config.yaml
tie_embeddings: true
init: "orth"
init_std_up: 0.0396
final_lr_fraction: 0.0
train_tokens: 292100000
Each number is 128 + 24 x the weight over its row's rms, rounded and kept within 0 to 255. Layers, rows and columns count from 0. The size above them is the row's rms in percent of the matrix's.

# layer 3 MLP down, 320x832, rms 0.0396, rows 21-41, columns 128-191
size [ 97 108  98 102 104 103  96 100  98 101  99  97  99 100  94  98  99  97  99 106 100]
[[129  83 108 112 154 160 121 105 109 119 132 133 132 108 103 149 134  79 133 107 177 125 118 110 108 115  83 179 129 159 155 139 135 165 130 144 132 104 105 101 126 203 140 137 145 105 127 146 148 114  98 204 138 121  89 124 105 104 110 150 128 119 156 119]
 [159  96 147 132 102 110 119 149 143 123 114 170 150  89 149 152 130 118 118 100 113  84 172 123 146 102 128 139 150 151 125 150 135 133 134 176 130 118 137 108 169 124 149 114  98 133  90 126  77 165 126 136 123 143  86 116 152 165 107 117 153 124 138 121]
 [135 168 112 125 125 113 102 116 145 138 137 150 154 162 105 160 111 119 162 150 126 145 181 106 103 142 127 149 113 121 126 140 146 148 150 135 102 106  86 105  92 155  97 110 101 103 115 141  98 167 139 134 135 133 120 180  91 148 107 142 139 172 133  98]
 [152 154  96 159 131 117 127 125 121 136 123 154 136 124  90 174 115 124  89 151 112 153 120 141 167 123  93 145 140 114 182 125 119 118 159 118 143  81 146 125 123 111 106 107 141 138 122 122 126  91 115 105 114 165 139  73  88 143 144 100 119 127 175 153]
 [113 123 140 142  94 151 117 110 140 152 149 134 120  68 159 115 131  85 133  82 103 138 104  94 116 147 127 133 138 116 124 128 104 133 141 125 136 101 102 136  65 157 169 153 149 124 164 144 159 179 120 148 156 161 116  94 158 117 148 149 137 172 107 147]
 [ 92 152 128 138  74 173 105 148 140 114 146 143 180 128 159 122 113 162 104 125 161 123  73  86 143 122 123 148 121 137 139 116 146 120  97 131 115 148 135 103  82 137 143 158 113 116 102 125 119 113  66 143 127  94 175 126 150 160 137  70  54  84 130  89]
 [113 183 110 140 155 132  89  87  99 145 143 130 129 109 124 161 116 144  99 145 111 100 136 137  75 148 122 161 144 140 122 135 148 107 118 127 157 118 133 109 141 103 137 119 134 121 106 114 135 179 132 136 131 152 120 143  82 130 146 129 147 143 116 152]
 [123 114 101 130 118  94 132 126  99 161 117 116 149 110 120 115 146 119 153 158 113  94 102  97 108 106 130 171 139 151 149 172 121 153 130  73  79 200 146 109 166 142 139 133 100 119  77  92 143 116 149 117 142 122  95 113 137 134 152 104 130 137 158 119]
 [109 144 130 109 132  98 149 104 145 162 117 133 124 111 121 163 107 112 107 101 130 134 121 109 133 118 100 140 141 129  92 106 140 180 135 119 112 125 121 137 152 191 136 144 124  94 125 104 122 109 165 158 130 168  49 138 172 138  84  59 108 117 113  92]
 [123 144 120 116 128 126 143 100 117  77 149 118 103 107 147 139 103 120 130  88 131 108 104 143 149 156 123 131 120 102 132 178 153 167 165 126 114 140 119 149 129 134 142 139 148 115 117 105 136 130 132 122 116 193 111 135 104  63 136 118 137 123 114 117]
 [151 141 121 107 153 145 136  90 128 133 120 104 108 163 134 138 147 128 127 128 130 108 185 163 167 124 134  99 127 100 115 138 197 106 146 113 124 178 143 154 125  87 109 130 134 135 131  98 106  99 125 150  97 158 151 141 139  90 115 168 135 103  95 170]
 [ 86 107 184 121 137 112 144  95  86 132 164  81 144 132  89 138 110 133 136 111  84 158 138 125 122  79 149 137 102  74 171  90 100 102 135 116 178 100 122 137 128 140 125 152 112 127 149 125  90 117 111 135 125 129 178 141  99 118 146 145 124 133 140 108]
 [128 139 116 122 142 125 159 143 161 124 162 126 107 106 109 117 138 125 102 103 132 139 116 129 126 132 135 140 128 135 116 135  77 152 128  81 126 110 145 142 109 137 114 132 144 105 125 136  87 113  88 138 185 119 138 190 150 133 156 176 100 146  93 153]
 [113 140 103 119 150 123 123 119 112  90 140 143 134 127 149 145  89  99 118 143 126 144 156 127 109 116 157 174 149 162 155 124 103 112 125 102 133 137  92 121 142 110 145 111 150 122 146 128 122 133 112 122 122 152 164 160 110  96 154 157 102 143 142 154]
 [151 119 143 153 152 126 130  82 109 116 135 110 166 144 171 144 153 116 114 131 128  91  97 152 115 176 119  75 118 119 115 161 158 125 151 179 125 127  94 160 151 138 149 148 137 165 112 113 170 168 112 135 159 131 119 114 111 144  99 153 136  85  98  95]
 [ 81 106 187 122  98 131 102 126 138 159 124 155 154 168 152 122 140 120 126 118  72  88  76  93 134 149  97 124 135 161 136 151 109 111 128 156 148 159 103 142 104 105 129  80 154 128 111 117 124 121  75 127 103 154 138 113 109 115  71 122 107 100 124 111]
 [132 128 142 113  88 114 172 163 132 120 111 107  95 141 138 114 159  93  96  95 122 154 133 120  94 122 117  90 107 133 120 125  87 102 161 149 121 142 181 126 155 142  80 137  90 119 124 152 113  95 114 162 142 175 151 134 126  96 111 108 118 135  99 128]
 [172 143 160 101 151 109 119 116 116 145 123 151 191 134 112 142  97 164 132 144 139 133 121 127 149 117 122 159 139 120 164 126 174 174  98 146 135  97 111 133 155 141  73  99 106 166 125 102 130 141 136 145 140 131 102 161 121 126 108 156 134 125 118 147]
 [ 88 138 126 158 136 147 101 140 113 129 130 154 107 116 113 126 156 150 144 127 147 141 134 128 127 143 134 134  88 176 178  87 164 122 150 154 107 138 128 156 104 117 135 118  83 143 169 109 130  99 137 113 159 121 130 117  97 118 111 140 131 136 126 150]
 [112  87 157 136 107 133  92 126 111 177 116 145 114 155 151  91 113 141 118 148 112 147 140 100 127 114 176  85 134 119  74 130  99 141 125 105 142 125 133 110 188 124 140 127  89  92 134 142 115 138 125 160 144 144 138 138 126 106 116 164 160 102  77 133]
 [153 176  87 105 131 153 118 112 107  86 150 140 130 144 128 128 117 153 107  87 108 119 139 145 104 155 118 102  92 121 190 114 156 178 144 124 134  97 106 136 111  85 137 160 176  82 114 164 121 152  99 145  84 165 112 126 154 106 124 149 118 103 119 120]]